config.toml
n_layer = 8
d_model = 192
n_head = 6
n_kv_head = 6
head_dim = 32
d_mlp = 768
vocab_size = 8192
activation = "tanh_gelu"
norm = "rmsnorm"
norm_place = "pre"
norm_eps = 1e-05
positions = "learned"
qk_norm = false
attn_scale = 0.177
bias = "all"
tie_embeddings = true
parallel_block = false
init = "normal"
init_std_qkv = 0.0594
init_std_o = 0.0
init_std_up = 0.0594
init_std_down = 0.0
optimizer = "muon_variant"
lr = 0.00968
lr_mult_up = 1.13
lr_mult_down = 3.0
lr_head = 0.00332
grad_clip = 1.0
warmup_steps = 200
schedule = "wsd"
decay_fraction = 0.741
decay_shape = "linear"
final_lr_fraction = 0.0
batch_tokens = 8192
seq_len = 256
doc_mask = false
train_tokens = 112900000
steps = 13782
dataset = "wikipedia_en"
Each number is 500 + 50 x the weight over the matrix's rms, rounded and kept within 0 to 999. Layers, rows and columns count from 0. Numbers have three digits each.

# layer 2 attention value, 192x192, rms 0.2, rows 133-191, columns 64-127
523560480520536510500578589449542660476497451498496469554487421496411524425467565568496471451494549484430526484421545480560505430527478432474556604543457483516474430526536515486507417440458527
500564526487429507475417513492588552541472550473536538431510466499566421503400505385455487552475404474475571527490496468545523435577428577430530462531448513480584532562443487506544549530567448
483535450467465488521472472389455526509565385466518462532503512477449424482449422574478582498475493548506521513505558503491541522519533467477505571440440536604458529477476532472442489470448525
515511570558602476390505587569542504399517522478483489481521467499470573402539551566556476553496471487603447484561549602459488497579504492421501511504535569543486568541476518517501566533453500
545532555538499490460402462515501507502503509535560487443480599415528486439504436540566529518583483435537442440524503487548560457490605577569576513453400465487576438495524502579539579470640448
489511531466491511499505588548478441456561538495418483478479520434531555520521571634533587452497406446475526459455439566555384537458526433474490443493395498425472550528488535477520520492505555
525493567517519501450413595474471472478526461513588552489476492519439439567593449475550501439498517493386550482432509495485483624627490544465502592535500472481571512509513553541521476525550463
502535469512523538392482492442459528404484562561478461531450521516516489553564436575535578462489451464510522483544527413507439497424544527571515526560500543524447479471443453477563503537559578
434529512498473490440499463530527581547516509457552466521452394518477548407486502486468536484526543470538467478472465506501442489495425500469488454516516568506564486537478464429455574486478517
549513511506480564591477491551549436665569574601404421453495498505541614523411441400479467378463480450510558535561502491473577474495460474555439504488497413544477402480456444531456452554502539
522485528543590498519462501462491527506491551480511512472495447458536499526430497523499479546433418421429492475470489431497532528550484522486339572503512444487470442531529483520478421582514487
491538562546483557554479460464462426531505533507486414489439509511421529463577520528385537516471483468516508439465531539485519471504518574585522570488603442636505543539498547489469603446530506
527523504591478557457508540549452486461502570532472522488486507484487520517469544507440598543539479468555510515548467441589521400530532484476606427470481485510606554480530471497497551493575512
470509472425395400511447468571403514498536518519507391443501396463429487534509597524450530521497543544575535514569500546476486547603570500458495482457480508558452567498472540496499495509533485
552515515493459362525517527475426447502564491548569410468480490504460419458590530595485512469406466472527509528514530483402533469494489503482533536517442602454490644406594556515531508481411465
474411486424571408524395433526584453536479509566530468486475477501559487523472540414474436444517501553564543454503492428484586572511538438517520463421513505553448567493548546560474563463518535
614536539549454507496536435462510552485513548521439427480563449532482491450409460482454551455555513416557440527474573476465446428516561512562453556570439391533482509513451479548553504523484533
457461507523478424422481476544553574422446533520421490577545532463508528534558550529559532432486483481549502509522542485493458544451459476508500484480478408533568517478399449444487520542511549
483464525477497523420526501450431503514424437456483558462527508472498589581590437528538426498494535475478609529464471503512507559451476467415443521497456539485497487577485438492435381511516500
506491532574499573513493505592394491479490540579471551538437455520546489483484572560542487434453453491534377511518519546462528571496461516509474476482451495543453505483466363492421442479444507
415560543447457528460494497408529450492563516452545470521502592459456485492476485483477490502580578570639484615578556501631450444460506486498595472490426475551459456490488476515559517409519535
456519408400492418462517428502446514587505482535561522509399525490461491495525393504489541484538509513384523461519412435538512513478585580491487502529505461506528449499433390505530470519535574
460462579533547469466556558568542376564534451453544490576493419537495495619498555483477440551542484518519490514465462462538474544514500448538525466555490379482516514449611498519558549533496482
493492455397573489541550410516525464464503444457544532511440524606411501586553393361518486437548494498480470580511535500480572508475518540386523532504444503436507448496431445530460580490485485
456502494569455486507550530477507526494485484565456495597427513438487477417588464570447586413560542566461546474506428480471488453457560553389466486506495461470484468560511508397472551529473496
432495509553407439512491437509477527449444513476575387544492475442553518514553533472603537529520514513542557515478511514470530411486471423600472536526408417617556525453519476482565512503454524
519473426488462458503521483493512405390510532529446430570522493497527525521553522455428471410553517468512534490496562434500535564531556485486379538430514542514461544536433496500440486545417484
505508561507528484502464589501433513392526470574509470503512409550441478608464484548558523379493506459470511562447523479498479471506518506513399519587549550483422467461560513505438502508436521
493520517461451548564476557491489523490444539449425505439448460551519527515502485552398484425484480500584461477440570458558543515600444551403521542487487510562520574468510517548504606541461521
460434564485549606446443467474489498404507410545544501515598512494542551527494510500501442496490494374595489512490469434491560453550488554478508478511406490508470471523467425551545451521595528
505513517498475457473516399544524451462494560467525490532304489546431525610483447518535482399455470489474549394420542497493509530442474449586412511502459471520452463503550487582614520526592497
449488611418434529467518510496440509527532521477437547472515389558502338466485452572523479493479462467565470499473545493414574485468551467588458522497404444441522514449459494447483532581491465
563529508474573571495495517515602496561536501534452561536488461500479478550413535468495456547414518432485501447397498456572521491450495495496555498478432475461509508492485496457469546579488466
568522552489520571415415453533533511575438444485488478542479463478467427543562483539534489475520525395524557423401519599457479478518457443467527463594508542547490433531599426439527501456523426
502390518467593445472483648534465500545380497527487622484496556587574535558520510508475543519541518495551533486406562587463552531478529509484572486552507469495532563549499474590383551508520425
510494525524498507462602563565477592459489520535490488573527448517515425538530516550573534479495472509453531565353505512533478448509485422484467530558476422581480616441421500428530491525548550
537588522584472543540562524529495513449470473537475562564537457476472516425451536505479550440548588517417453476574463397572506503441565582532385496488517549509525404499489545508541428452539401
535452519472504402450519474484577508431472482516571354479502543515494487446491478558525491510467481510438514486509497563564512399593502549500389589443505559589505500582503595602474551440501462
602475453536439460554561475446544478496466476526471513469535526501554464475432442474584512450540530509541526479464572508497489572484506510540508532496497422517493495474437452541464455452438494
580506442518521412501481502540574503437443464508522446393561524396490624528462425544527482418553421543495521536541565479464483576445487474476494514535464474419457462434542533630578550551549573
420495487560473553476546463554482525486651512472400521447444489545554487533480527422493476486502493464528490575413489524502467517487506474564454504485568507493481416549459434516522468647488550
520478451512520516406530526485492467459496518409499523409491521656499482442517486475478519485595514567550410479493460487574431515556539575515421543553446529551630474619569488491487571534498580
391514638560421473544473505445475490492479565472444411451505549529467581492570445527549491561614526594464535488449462581586533561529438448501483466384452472501545463503557461448567434428610520
490554509531406517504450533475511537505453562526463587584461565468430497481615479487494483561605556512466483467533643590576505537556557457422585441488537520382592429561453545413521598571478343
567512477511510578550445483524547518486547359557556537501508541481517593510466425556480520583526477557479631508413464451537478482529566503457432525444495634502513567632525473559493487490529559
439542525549510462534529547539463499553450546457509560446381532559499519454674428515549413383423465534413494510511403550529460456400530571502515515502433531547547621580594496470531559488550475
549522567613566554565507463467447526496548528464379455412562439393563550539489438484484487503487487430554493542557571520494490510447543464567555576493535539518529513567483558423484541459506497
530500478573506466441506542569442511557443468540507522508476491503551561431498473434453509570470463529469458546419466493560491496555519457400459384519398496548561565491535542480601552492509571
453450529426428416439397468441456537495508495561489492463379469504561457441612454551435444497479519570524434469472589499363485488454441514534510463472473502626494398422497495537563591525527461
509432473476455503641584524537437421451512464411518489595528461554567392463561512551414467493503539481482512494513496572442574499444595548496570514440436484505400594443465473501574489445493469
514443483497560560446535494472591502505498521547451459494477449551342492569545458595453537508519544491553488467501478573467526462523539537596505435490472391465553646452410439433489497492529486
384450455536472451504503566489487487500474500514472558494450580532466434515450454440532523481489563449506518420443503384517444542533409525539496511488454515387464480462580511437461519574528473
571532496600477582490403547552483549457495468552486492474454590511524534620478488501491471470447485450531542555553537587425455422531487493470442558531509501578478461507478506514427644532544375
477545425553541469390525620573492526547430494559553582590492524564467498451482544359514503532427442521582516504500473406577556451486561570556449394491407478541431532496500607504449599428535442
434513569550514457544524456529533462503553511439486405529542453613518417460548494500585474527476524490520491444442461477502517436497503542553490501448564492541606472483483487440631507469566532
518454436499569505465544530477419533350519419506476552540619475475537627458461548589558605590452484396486516570523513507507553473435397425519534569595576529545484456495442389443525530504446578
448490530542455525481546489454439505555523531475499491505499424542499498550577434495578529479539593406512485491505528377467477483492465520462456435494481533496442530471482424504461522527406472
599548490452518550458487499399473568418473503540568481404576474424535483536481469535545417568401555421462551468540565523509499478611442434466482536439565518429485513433478472449391492534434453
484497495474410494506505532480464488560471540536524551499662606465481456594502495457496528427515416472518487487541555432459536503501463411417570470553529431473416393443503475584443498488520501
# layer 2 attention output (transposed), 192x192, rms 0.168, rows 133-191, columns 64-127
573484552521452491470423472544419461536477507462468493464545460461538409520452435490356562547473488402548553558510440519437526557489463570422439389487415484502518470422503542504537542488492457
520465473541544480491538514571496464518468480555494412575489500450518566389527519521516503509488533545582506501479509463392511575475560435504525489477506451484424515501505492489464512451419552
547536497465564463479468503507524506487429594495514621495545532432572524539496499476444478591476532414511454501499512453459448475494403482462527515634496510401508527485532528497569506486540535
535456411537498584651470479567509473563547521542470499572552501567512412502476455477468493556487451559519585544452411428501448489404546411613468522476439499500460513455523531546478455537501501
517528481517516523558555499604534508476440461526501490451594543559496549501424553442506449484487401496399531619560540446530421490505524359453465553551562575500434509499463549493500454476463510
469515447610504559533511455467446525599497469488530513533521435548509564578537422447423438551492508517566453506481500553494523532500487541427502594488522454486521448552407541518408484518571525
508469434469413464494432535524507536513466537494521537512488530549498517489491487560490522491465537599535501512501515493528480545505560616494522458526462533472456444549442432449465491387479497
514508458458492519527528537538445540520489485525620552454503506431469500479422578427413562558460420579533512522484387485548493510364582528481504486487460532483590448516538534566467504511517445
456489531467567523516443592447507397514452424510556557463479506435556465489480512450498545423454515551551560572547440489465501503503578452475516532475445479468473466555447525526521457563520468
612491558511489491437484570499530584460448406397480474536497525493436458442488546527542619536530502457530583476441496449555450535530449511567508506535431558561496525501492449489532561490520549
443536472499431519437482556586504485574483475465458471493535574571418436451544512527451461504482588501613558467564433529469457550528478530441549493412464517518470613521551494522461551475544551
506539407476501507432503607473556533488561542448490524550567504502535454584387484534543560556439497542464497503524485526541546497462458406473498429474500496466567460550441446562458412551479445
417487443379547511426479469472524664592522446520563488599512477424454495542460618457469483492535593590473487500516543522434512608523553426534450536514518495522435444531593437545462472471526444
517623464579525482440489561440484473553571500543521639470530557488586517516542469431517475482511507526381486437478542491522524489512491447485467588483541481492475470533534534523437492349467417
514472464567485586495544498546544456429417604490488520466615483493463544547506376488475521551561544496469630443498456432522489483489499535528466483540490515483552459632450440605415453563587448
475541577561492493569547487550532564556509482524447535487574528528443472505501510485535538594511529492389472542444560496496447493505485448462572506564517436478501492496544491511523499535489522
522543563470523479540510594502497518548450522495522516463494526417535518481604444465520484461465512492521552502548446446423576472543464515486526465489473457513570495495522458443482500458504450
523501516496520554525481542459379444589581490387545494455518499508584564492525457505493498441435534527566542477564470585590513480473494518537517575514517545495463526548537532491524486509554441
524545447562472489498495454508475468509538530493546563529456470605446459463537597481474475448534528544547462472533525571542474444531580640538457480454474557479533544461438475573585636446534481
454450464477480482457552472492536478537446488494559413529497509499367512557477435562442470567549532543490534473510436429553481452479501495443548438517553446466550510418540506467546541567517390
492452524470547468469525530509407641483482534534571588494528518505533547522471524512510571533415508539455559464532548492482586460488546508527484499581615532516536481536510489522506489545477462
570421551469466556476582505502529510353470523456481469536512495466514509458493538497483487523494444463572422614521522517504438487566472515437525548538569549471524609530594517454529510468477462
527561517438489482535467466489478490461502530503514532493527537664494553522491491518519494471518542460434462463520573508515581461421509462484501488455570647589534501507398456499448429510502499
469453597536487454486481558551589530512488470463552532502562483494570502417467457585570430553465503501503374499491456477515475399457519430575488495474580513530460575501570510467491492603463414
518504539452489456537498490534509463474487495450507547407504467399533509554568525487576487499430478497539474523560534506497470508563434496585448590484488496474522529462472479512446442498506511
608507486508541528525473565499522462473545540600526493529561619488479475503399451514456497450541516527522392490529529478500497498491451554505534396466534561473423437500453497486450539472442448
490578526479594508540569561493544473489544511422448431488513450518520490519535487571542418631456466527498444493555398524544488478480429515471545501499459531509429521414549576521493517477476457
481561458558420428526483465448552476536446484511535570516454519354514500495511459487455531547515529553519555469629512408437524521426490474502582498382386479532634468507429457500520508497547496
373533510581571457550503447509504501507528411610539605593433538421494473528536448524568459546510458482484495488506453525516600499474567540608471471504452436511472482515369438481512385534535449
572602423538443409502506504435503469599504626532444504457468478450466436449573487467543452581460487597406512557478550640488455552420580419568473546522530534549512472404514550514486525454386420
405475562510529481549513568478424559548518405508492548376630590418590500390478510517478475542465522549569410551561431474537508541514514471439528573456481434520478528561399465417394526453431537
484505427599611455582462516532508528508463564473524536501493605380544560587453462490467491508521530548442555539536444458488437515597432572356544463491628543501506455580496535518459394488569506
496477512471422457437444508426433546371459431480458489471488502484479551527491380513495499481620580520472452518553479564460493524520528463498504546482584533556474508513497484544504521450570488
407480484606434426532635501436485469435605549524477503432476511579619543536550520425486498533480443591511423624626470423492517517452515516472432539453458382441532603546397549598487506525543481
539536541509451534496392473511463499447498597577513447593558536497514465439505474534536457542490476419498462506562530548411471449434492448489495474570489509437405466473479515349615480571476582
484509569424440486425384465423472454581519428528558431494562561476574519529353517399485408540502579526526425488656443473410544447394421546471551474538564560452480452566605526554564513519471392
424500473459540436426447453444505487508525470492534480394531492469512414584508541422505533522446448496537493526430607536531507474526460443461528564595461499527511514573459377531500515489502528
466623443473529657618525521550470545476518474447428565477522516485484487480516460447428474500514559471514439423424478418494536591390480435547578500525421457449441469556461459491554452591504479
435566509582570552493496507595528531541513528491533464443459480486467566503604566551493456597548467502537526487484473456461504433540536522367530509536450614470539500423443552540550540490627506
576507486586462509490573421470475515450493498440500542540398591642420415495610512468492455588527452430530537495535429468525534417479434546483455626422478512510549511533412481390358561491512448
491552526489466454508531506505507479521420528607500457421460573499428568441520513573548503512480445538478539427531500446458544549465483519421526515543507492533480555443561572481430567375497549
454488540436551459579503541511441412496527467610535408570493507454554469550550559513527440463328517413452563494476559549420586453389487403572554463440520491496466523458354491489487451519445532
517509382446519499470530437498399552481532523484613584532435521471639450489567620475449467427386387471535436518560508464443625478498528553499529530558590507473490556478503488485470530568453501
530437557538470480547516489505446510455427509570488438433514523566623515490360501512488486490380458448494504534546406407327453529415465525540413435503415574564503566457488510571447484428576589
425497508485488437473517474469477521492445579500496515469418456521458420483532588421512494469570509456564401525614536580543550556522459579607439495552487446480447506358516454528493620432415493
520412423458449501479484466453558483471473496553492471437519526455526505540422622492533489598566559528580462461508500504452516541583482373516520501490583493456382507505453584601469508568382522
520479465462490491477471453512576491436420385514498481534470500637317453501434559589524551532550552545465429455544418533539439518605411540434471430536490432418469576418610452609512518576460524
549452574491558491540500429493549485426543486510538483464562518577554468514502505520568405514583584452530442431560486469455477533580567534548517608491534544463452526458496451539495445489443438
551491424552542605545530570445539438417435538487502630558544565516522513493423533473550523488440513522495544592502431500583488497555507399513564593493476475394490556626524473461428487445523438
462533522505558484344469460486577579526478569517500509381566505491593615529489509441484522471544431549422501456538490427564508504535480439576451511617501468506602393545497571532381438523431545
449566496495475481555456538490373472542552407461546530453548484443650522480487586467525569506450437592506417515507482418465526481437472443497514602440516495500507398426636596493457456540459467
611483490492448483479546497461505529518540477502573320513521435391483652556535505555519493492459531550567483530469453659469516504556520509489469571442565470551515548490413530504534470408526503
526483481399570515542555407475462527495537548423538414480509503478474379430513480535502484598507458641479444463556409454624514522475467469496547513464506481443451536517588467452620516414463546
533429576455406461542483372510488474460565488493534415449564524376527387514499428675482485464589549478435550391500560548485499499540522520413526538546524483494547519498561463478576499508458436
513512466523478569475476523486490588440486490543494584384483530423509500480461509505514580395469504505438496514580531468619567490532533494507595547607492479497493531591539477550382462586477496
494462542516528475509374549577548480597501479484476440506430530530385426595438430471538396447574551469528556441536475438475380483457538512440496456437457537521503442489564591484496513617547452
530502469502522484476467476502526465446605487543552466483538494448512503515471539496440512447422477566480519560552474594574561531542536546512579551490494496505561488568493559472539520485565554
456631503541580452507548545576573452511517472474482520498503496504472491478492499427410584492541526562471460521488479510480500507508467532530593563516444465563481489547537498508570573389642533
492461494574507487466493479538480524492395477515483516528431494478488574404557559492489483519511542535565552519465484533509479488487536580580491531506447515538531533559552507440574457513503501
# layer 2 attention query, 192x192, rms 0.157, rows 160-191, columns 64-127
441444509467516473497473485501476540572456453544473479512504457450522497434520480518516535509448467541454517476537544545523552541542520391551457477545443463429449532491456467485557473484538517
532472455557519563454577478487540575388499435461505527445576530530504506558460487471520447450463518497492502450587581508517521518515530477573479512519519505449566459423539559463534520488501516
518481502438541511494595496545478437455473512457480475466514508514435578469492452480487494529478444466513530495538507505519452613453543488449537527481520495519470542526518528550518475465485529
523532519452563563522482532506454602456486482509516543493505521513511479492455480490459491536501507517494451525496462479491587473582544551540488441520449532449517450506550504449534504477458502
528449581501548480474438453456463532533490489460442546479512545595525613538499571479559525437472459508443489469555477526480557604499506547476483547535567492477414545511474493486478499532529513
573486530486490544533545430516585466534491565518567469510551482487471416530512429512445503540535575525548562504505440461564450559595504571513461511440514543544424462485439499535501513385489651
473501467473470447472412510507505459567544453505476473479428515503526468554453489498426475469478422469444483579534561533496535459406492449448505482531500529514564508520525531446455481561507513
560474492460542504468514503537505498493515439431455494479503554504492538601478535489452459523555570482552543501504571546459520461480473513490510488505554603500511566527531524490438484471568521
483516525585647546528569379452546439459446518506529439472501514536494426496449501465492505479572429420467445458484464443566520462470451502502468502407483529496451465463537511526600445394513537
443498451459457495502587484460457511531483562576525521471524510461505449482479523511454489504519475466534575513520492509557542509471477454478556563540489461474557508459481560455454538427462509
496565501511516456488473541540536528546471482591504488472535583463504501495490528442541498428554520537466516478459471448504485469476508482495482484496518517461461490513450476523506544490435445
511523441518446525517481515533492512478438546475435465531484475576403494506499479521469530398547525527462461518495531465461448497568466505511532483518550627510480485482497496478584471539482530
490501484514479520478485427573520425510541492513501429459468512556453494519545521469456483500470480484531570464527457482469529539471500522502479476592540524459494523513447549453487497517549427
468532444460491498524448519478542532468487553528462511450502512426400492450510470483514569492514500477539536502487490517493439500514529426472516584412469510462505566468534486565473549458526534
522476547581466472470498465487538535510499438485418483527448444468473523497556558446475499560535506491508548514491472522555551524504595462411476473434560468494525510516559510524458524539448528
476534527519520533532424506442512496511455386484492502523533451503547493580524507521528493512524515534512462507498501492482449528486540502498549477515556488501581463494568480542472446589455491
510506452498460551491494548515470474476533516529499614497485477520534576531435489567485530520449474518542519564536461507533442483478493498467545518490466532514504524468541591475496543517463479
519502498530604499495452576503544474546476463576500493513470492411475465455482440486482519528492537449480452464488517444505471533539535453468499523457465452454516518502449539492479449495503476
569494593515536513522551468509546479520448528525474431523528554494452488481454508551509489586616557516609615532485456520502436550590482501520423552471482490505443587507501501569587456368515486
533500505538472516477522518532470510503473440463455500520555568510506475514493535489495546493512479473513494456491468494453532506491470508500529491500484548473519453462516451458418479587456506
502395458489477495516471516462475534442564440472492548514491510514535495494511541563540514497449541541494429480564548454531497505496494463538522488542518516459449520565484536516427507507478440
540466481483476534450480618424496505530489518412529461466501523541542509521490478430489530541566496393405522451520493508446529467369480494566509523530502528531528550515508462510496585520515444
418435462478488543548523527432524410480496558550580510522451419439463528502506526526501529528501434467513524507521487471532455506504479499514534466485547522463484504465499490399564590523510487
544513573577519515516494451473443577573509524434498528509500479463538515460497510542449493563472585504520494491574543471489459489496498465461482523557533490501460502507504531488516471551500497
559473463473510472481520446581555494528442527499515572540529485478454423532483486520467487519543496377506561502499481506557442557445489509406485465555440493576499446403486452525506455469564531
472526507492556475432509508493533419492534485465509475582511427436543469480510462507425499562488503476551522527446499445505446402499475529521483548466478477463512542533512514458523399507443500
494501450609501551540538520446530457542512485535528520514482483430527462466470548476534510485501513451504517527506495432518453473486552474503464488471528519490440494527476506479535530517527525
543523539361430583515498570415488465514561480429478502590476512502552474529474524522465448525512493459457484541543498507488561507503536470562528480541451476476563506518482538528481542510515502
507535516485441538553530511499466466482450546533495505534495533464518477435493495590485468437451463495522432498548488492524474480507465501535480521488565560508488526560476420501506536525588458
485489539409452516522445468539486484479509512571468451562435577518542552582526504518532474448513507466515508501468458412515519556448474387542584443574479434523518526421540536491412495476503488
472510503546526484515422532491412563476534488482515576516510562482523485492495634441574570516504412580435471579495588454412547434520517470518474533484499538587568470495423508486561528601421426
537495532511517562442467514493453426500486474599541534479524494513473489513451490561483523511481473477549483466539491480529386463523544535467501549533530512491472503464530503486555515460529518
# layer 2 attention key, 192x192, rms 0.139, rows 160-191, columns 64-127
449602439434512526557511523471553492409486540547442545480507533522488476512506585465508475471504571463527511578474483503580491483433522443511516546561571514501532511485514538490462465494501535
533514501416497507563488541550504465539484556503466414549437495501535532516516483557512500537518466465482466511495440460521486464460477464398465476514485498488468538523547475556501501553483542
500474520498511540451466514448512519529553497587509471485457527463496500499431475536447522489475479475525443488461459533527464517597474545447504454542505496476492460427525455524553515490482473
474475581472436514489585487468552414542505517529529470425448458477499586505490518496477509460466545545532438548489467459531495503546448497427538572482511474555463547489460480540463474532500453
451523471502472567483518518505486513509560546471495448442543534579573486497480493497441456507475526480579479429425551500478526405457487514463579509582456542542515493457486509543429515510457457
610621516518529411530507523530510482477528530532485570537484496503554496497537498415518523534549482540518495473492405490422481457468481514526426530441489507442496477516389473541526514527534375
516419427506486456495447462468483575388565496428538473493485488481465507480584518526521564556530509524504582481534458533499497573498503541516555515537447517517497551455495614497529558534535541
565493466478514522480528457534411558422506611458495463549484528660497487428533400524449532453610536488494530436476420534470488642539464571437515524507473488507518554514470479520505459423540483
495491540523475398483442522518502468609442484572530485499521512486449497524535570522603523483471475466538535553508462467446403458545552493528470571496508516485522504502406434558528488530517424
509575501448571494423417479493530438427565512532512506493460491477545538492584490480515534531484553428431488520512551482476503560569499570530441488489537491496461452504518483588518515443501500
517504494563485540546488463479449479520443447512505561431486395478516502443493454532537510503488434526537473493501486493471503498518523538501533487507488511518587511534487386518523589503474427
547437602528508507526442554552524518480530439440508507514524597514548567523464481517532508494528480514505539467485509549576499465508494538536493473422563439489490500509476466453406478445517467
550508566488575465515513484450430549494498523497498482552559500481520507501502448551528511497532485506571478437456447502533513478491464505480502535460506537510480562442564521557495484511443511
492498515484556516468619476463563500540469475530535480541493482547493489533502497536456497518458498531500451530507531447510486487522518542516470447524498488506535485526503497459530491519511523
441492460489452532519483526501472538497512596525522390543509568485548478571446550565455499467492485536495469456505511501382465536452403509520487540522464513534532468504566537429461475453523519
557481485472478523478523466534477558469518497423466402506424544553501559513468519563503449502524514462537483400522525538547546465540452568508473508508475520557509441480504530424496583507482526
441489578506500527421550469484522507503519407515503471486535493456422462462507523454452478569499547498493500558428502483522517508488461465453522509490418528529472441533521512491451478453551508
450439517521467444543568517414499514500468535448458566539529458567462534560548592453529550535572520449547508500453579554444493486459480462452504537517520496582470453429541500488579528469487504
534536461529507528438537551517575480482503558500536535479541473535486496475501449501549531392487423505487404522497496455567493480569492515443544446452537499495534503447545468454486533602535501
504505523561521479486485463517512512480514573498569514475441472533461536480466487519503438508526521498497470542515446525481456488504451593456471561472500527513459522587470482513508524499516482
459543504431531490484511515494536461541500543444499534493529473529490536497464512501496463498479517475461527519512556525522562483452553478481513557445549551530554501448504503467492480543495577
511522565512502525585516433621392482487570542475503537464559521542426476524510432503458426452510484522496531445566494480554496493533502558499567457493566515487431516464523576517521513460464549
547475508535493464405441492579473579514489459567418535521493486457460494466447527534480493507504499536490456517513493543479544501537505513465480456474462470482516411491486545586531453535440533
439478476459501521523550530489553499481498491459517497570482485521492499586456519450497445442495487568513490469467463498519522518554548498516505523464507469525530519525544555473462577523509479
550561562540480531452481516537530459507499489551458462462507575606501507507477460498574519443503503566477524521480469459481476474568412500526517512500460551463487482483538522526549505529516432
588486544513449483520461490546473526471432510557511457538427478476505484562497473498492486486526443530512500464471487518533600504511496506533485418472522498502485462516484449507546562494523482
469503519458509449483450479508515520494440498464480531470581514515477432489493442487455515529493492626476521521516599568526533538440524416506519501513504545559537518562476469544482460535531511
501485426459587474473506487561494501413531469567486454487469562515472469486506475492554466449509507489525557491454419462499527512446427473463489496520538517490464491516544469396495391498432451
523458472545480498533499537466543582427494496434471540469548467528482571495505431519523555517515506581511472505419506474499465406513502438510506553572495478469479471532546521542471449535427561
516496485436551495481498557504531550500528455473469514459465508447442422472472475463506535491509572462466555470547483560497427437487464509438459481446482582496427546548538505459504512511419515
437481468591443539546481459504564435526495474503401449482491483485524506533523489572471448532468623368470496449549548510613528502477508450504560485565543494490546514495604529524382526499554507
521476509497473441534589477480547501471482561466512511490535515537527515515484496462568473525502501556441517497521440445501521461529453504518501494458465523510525529487513447545478549556477496
# layer 2 MLP up, 768x192, rms 0.206, rows 0-15, columns 64-127
412475496491491486449477497465454445503497512614516430495445415568541492495526519537599477481529582467485397547537516486487536514494545506581479473546504489509577497446437470576516437503470502
464489530460433508491471491457536490532479523485526470441535517480508511414538498521524536496556472450536533439495522524504491498509489492450525482393529485517504561514565514629397474530464541
487623618540553478511629514494476515399499481555537530404575507555573475561572520542559520477542454397501532489499526421427496396471470418476484547517488470494501545500514516525400525448509503
477448600501452442438530437508494522538472385573536514518531573405506502536569456311492502516489473543461559579499439435413485499435467446461562435555423522464456547504480527474500488632561555
475484499446481565582554504529442442397602497444463506449624471454551513479491530509428462530520483461468497521531548536424475588465430470409533508541570498482457477466447465631483453594495446
487564512546456492529515565513500515492527421431516534502482643512463394524447501481524533588609527446455476509472517606604512441423467500489545452525517436490470548488427458475492511514506478
495432448487504573497434457431475519548476516645511569538537486475410529458456421454378443423543414502412541452550484513475428570453555541494471514528419548499602558458503436492554496522507509
563502501467454490566579475430460493435526508504530419471484426550550425508448467442478498465455518480458445518497527569433570475502591486535546550493516538457509523493535515404503479499516576
516501580456429511645429526573599435482599519538434537525504537473496536405509459482578415567501534521463565564520534496503500527503493421566575516568550438477345598481468578449495518590551597
487504619598631591475480396533497490515434513422517486516470515448471504470478480459521534517555523553397389400567542403399343487546464422467590531644477420565368537572527473592604458584508447
437448552531467506485482462524421478589554554416433416567513482509478480500457529680490443547525578521478550391600482465476501555461549511564547495404416597554504490494568435538478535445482564
498439570541493431497546448527514472538521518478503487539543433471436540494464577472470532501526502480515547515539513426416517468525464441486532492511496523559514427504474505455588488499531519
543481449477594609424455482549551439535461557497410574378490478532494485540548468453529524548531486458531546510508516484536483438521466458520592575569410467389517469585539439551481450449572524
395507380496536511494524523567491452486587606527391539470414503559545537458499423487414425541502462476472593471503430506417531461446594535579495471439534497462481445533455445533378622517396522
483483489465456457542543462323416568443521542443551485551491523536601517455479608498537585588487522498438508543480545560405521528367434547449498500590492442495519536511365510634448471497465558
623526540450457496572515554532436497486488545511501482522511545590496517554470486453479540424471483507490507453443457540365560496551571491500454521525573478449371459515600549543558566502524522
# layer 2 MLP down (transposed), 768x192, rms 0.246, rows 0-15, columns 64-127
553548463465404459506432470502600412462459417436504587467507495454530453588452433481482485465455520528476583526527468456455375547530520529470480445480534545447611468542529543524554520554492379
555578477536470489450545458437520494480508540566470455510610502468496475566456419494536454522461532531434506534469465434572569517551479481467463498543544499508566495557467553461432508496482520
474487452423491509446483552487521427579476462449472513462478520557480485516534471512568461482527553514418408470373422554424435404591448523478516522535486476488487519491545441545494504523489402
400433513423485524493548474451550499505503465501461450541517409545535500512473501563473446467567441468479530539379571548504497504493464556593490449482500380475482507426474487492577419533507483
485470544564544508463532531501477539546407437586438555584624481529541382552460510543500558534506509510527454409424452501472512522453513494579606483556593444512519495549414446538540489447586526
462583471471577531501490481481499526633432471557563492506535546459516546376424440471458538477491539513497498500481495538445513556504439520510549545526486557447502480442493565468479485422511441
482615520497506548472443492496515586440480532427498490485514525464493467561519450489467516542571602392510514477535408510518542546446486597424492638569429491494517580468516393439486510508571462
459516519513547595520477494499491428502389458536535528500507484521512489529519565534528498497534420501518549474430593477410528455484507439468472573452505504376454474402495558498575538595443420
450553629542537440457451585509582561433445545537536563528532533556474438404621442543504534556465457558440552529506618421406582625586470563488583470491548454489504537479394630485483610590516562
473438519526595541563462509533388510527586551504486506513397523325539445443500503445524562493539589496532480363534522465417414494491500471426473544477495540518447591511563530577626498554441457
420456482506433437507498607472426525471494585523439518522447457498510593608444415505474548482434472452466564584569525484577457497464484414501505527510437471520420566420515483461470565396489527
459536422540489427462455527571538495480491494443526509538464437532488509443516565467503523494488486520556455501522441520481472528526490524460453416518500497452574548503516407557437499586451455
515511485512497511464480530470508520459495545524465470539463550631503503390543559466480497561545498521487412522406529554559546516553488428452478454482501449468492577532501540599550448582500532
408571497378459560504533448456491548532462553460456533507464420427495398554449546505534582503565519515512465487404385567500541479488528501567468472398548561591513540453581364454581513456545359
459510571473510542535381583465450479562370499411544432430527514430431504483525536497450464463503470555557471500512530444543539497454460542502500476522513511544359564447431544517570467452441501
529554477473421522509528492509560461483483455430522530510545475521414554485486495439463465555499561480480475518469415528573515476485526505490518529514590533549542519518471482517518549472469460